Weights of a small GPT-style language model, trained from scratch on English Wikipedia.
Training: a variant of Adam for these matrices, 103M tokens, 6269 steps.
Each number is 200 + 30 x the weight over the matrix's rms, rounded and kept within 0 to 999. Layers, rows and columns count from 0.

# layer 8 MLP down (transposed), 128x64, rms 0.128, rows 120-127, columns 0-63
224,213,192,231,175,191,166,168,199,193,192,220,215,216,206,220,228,177,189,210,179,268,213,194,174,235,178,184,141,214,176,235,152,202,263,123,132,227,162,168,184,193,173,187,168,192,216,135,176,241,273,194,148,179,178,210,198,183,230,194,221,196,233,161
231,174,189,221,219,214,268,188,152,168,178,196,190,228,175,192,199,179,151,196,155,182,267,168,177,197,246,193,174,197,208,241,228,160,236,184,193,251,185,230,195,205,155,218,235,178,164,219,191,205,207,209,140,211,191,175,193,255,179,210,223,193,192,217
217,207,166,186,225,196,199,210,185,254,202,195,197,204,253,253,166,235,255,182,178,208,228,214,203,186,209,235,198,251,184,235,267,191,246,231,237,191,171,184,155,224,250,132,188,178,231,196,186,204,220,254,226,186,203,176,175,191,247,241,234,207,191,186
212,184,201,185,173,160,222,160,162,249,204,190,172,231,177,198,209,230,201,218,170,217,147,210,231,252,201,235,176,252,234,145,218,246,237,185,174,199,227,172,190,150,205,204,178,194,172,240,213,237,222,177,215,169,203,173,209,190,185,214,217,206,210,169
162,217,192,205,229,183,174,219,278,213,188,219,203,257,217,231,207,169,244,210,239,165,162,207,164,190,145,192,174,179,155,220,171,189,179,194,215,200,210,248,156,195,184,251,165,172,220,183,196,178,204,167,145,207,184,219,218,221,196,189,205,186,151,255
185,201,218,222,172,214,190,211,181,161,182,227,200,165,236,212,176,203,243,163,232,208,215,128,209,215,182,192,179,220,214,169,168,199,188,205,209,196,182,186,167,117,159,231,194,256,219,223,233,265,221,216,172,217,146,126,201,200,154,243,200,150,202,173
221,205,177,200,233,219,214,180,171,164,182,162,204,171,228,194,220,198,220,215,208,212,164,173,229,213,180,218,209,180,174,155,256,228,230,233,237,198,219,175,260,204,237,186,190,255,221,235,220,183,223,258,186,207,208,160,215,197,246,254,206,226,247,169
205,206,219,174,238,162,194,227,217,230,159,184,221,233,171,155,167,189,153,224,222,198,204,242,205,233,177,182,180,166,265,166,182,229,160,234,260,161,235,237,200,211,236,244,216,176,195,187,179,230,176,189,203,181,254,226,201,213,171,214,193,184,183,179
# layer 8 MLP gate, 128x64, rms 0.165, rows 121-127, columns 0-63
126,154,153,208,200,213,231,178,193,168,167,230,188,238,172,200,218,177,196,245,184,179,219,197,213,161,202,207,164,170,179,228,228,172,218,139,219,163,203,203,191,196,173,231,243,188,161,134,205,186,217,188,188,207,220,184,235,210,175,233,212,200,202,227
267,201,172,247,192,230,205,223,225,194,175,127,258,188,197,177,221,151,225,175,230,207,194,195,149,223,214,227,161,274,213,242,222,210,258,202,146,176,222,188,204,194,207,142,162,265,215,232,180,230,183,232,195,199,177,232,221,210,171,209,198,175,206,260
264,168,249,204,197,183,212,139,188,230,200,206,190,225,186,217,198,219,230,202,206,202,138,164,209,239,178,232,211,186,255,200,220,211,220,177,210,211,181,188,196,204,185,215,152,228,204,235,225,233,251,182,235,213,194,163,238,220,220,235,224,199,214,187
267,239,179,225,185,178,226,200,247,219,220,196,162,157,166,206,181,210,171,243,234,239,229,203,268,195,223,207,195,242,161,201,124,205,196,173,249,196,237,167,233,182,178,183,215,207,182,197,214,260,209,159,234,223,231,201,201,176,223,193,199,176,203,242
176,197,198,213,216,216,209,258,141,254,164,216,215,223,223,219,208,130,182,195,183,185,213,190,200,201,119,238,198,181,167,217,163,157,160,170,208,193,216,208,225,177,187,210,223,210,280,197,206,180,194,195,132,204,209,160,265,185,203,163,191,230,226,185
163,218,212,205,210,183,173,197,195,199,190,207,203,227,198,240,196,181,218,221,219,223,247,230,185,200,295,169,190,249,247,189,196,143,247,178,150,253,211,231,198,160,215,208,166,182,202,191,171,239,207,169,191,207,167,225,203,190,196,200,227,205,133,180
217,174,252,201,237,192,195,208,212,146,117,245,219,224,180,146,233,201,118,197,194,227,203,233,189,235,238,198,202,205,183,189,165,180,171,207,200,185,196,186,232,163,214,208,156,222,229,154,184,231,229,200,163,208,197,149,212,145,214,201,231,147,214,241
# layer 8 MLP up, 128x64, rms 0.162, rows 121-127, columns 0-63
203,159,234,192,192,205,173,204,225,225,182,158,209,166,244,265,205,183,277,179,205,172,123,187,253,190,220,180,164,237,207,181,218,233,177,169,183,151,203,187,227,158,209,214,159,194,202,196,204,203,175,214,219,160,199,186,227,194,221,173,196,184,243,195
183,187,219,227,128,216,200,176,175,143,209,246,192,197,148,144,227,155,121,196,199,203,177,219,209,203,247,168,201,198,214,196,159,204,222,203,209,191,170,177,214,173,216,240,227,246,224,207,182,189,155,202,193,223,196,218,220,258,164,159,228,191,168,119
210,194,200,152,189,217,213,280,257,150,179,190,195,186,274,221,173,194,230,176,206,189,227,181,188,143,196,170,189,188,160,232,212,197,209,214,199,162,177,259,164,217,202,213,186,212,212,186,170,189,196,209,191,191,214,241,172,236,192,198,193,154,189,220
195,182,226,248,203,164,234,167,147,179,250,213,235,189,167,161,232,232,174,169,221,206,193,168,194,234,197,232,238,224,198,191,230,205,212,192,165,215,183,179,194,212,222,166,250,207,156,189,145,167,179,199,253,206,241,174,211,214,197,195,208,237,251,182
236,235,205,151,176,169,166,172,223,165,199,171,179,210,177,245,219,203,167,179,187,229,147,203,173,178,232,181,147,221,213,240,226,243,194,188,186,252,187,179,172,181,202,211,220,150,173,196,198,182,220,229,214,198,207,266,185,108,230,180,148,206,199,244
207,211,228,198,191,206,182,222,194,232,181,226,214,145,154,180,199,207,195,238,183,227,213,242,197,214,205,180,172,145,240,247,120,186,129,195,246,230,215,217,189,198,196,267,166,144,202,131,213,210,208,182,200,200,243,223,195,181,211,137,199,200,232,228
219,167,198,187,148,262,234,201,204,226,265,206,174,196,223,197,217,219,227,208,224,185,269,202,219,155,237,173,152,207,176,216,184,166,232,159,190,150,234,177,210,206,164,187,200,254,208,187,217,219,264,220,225,183,208,187,212,180,177,202,193,160,169,207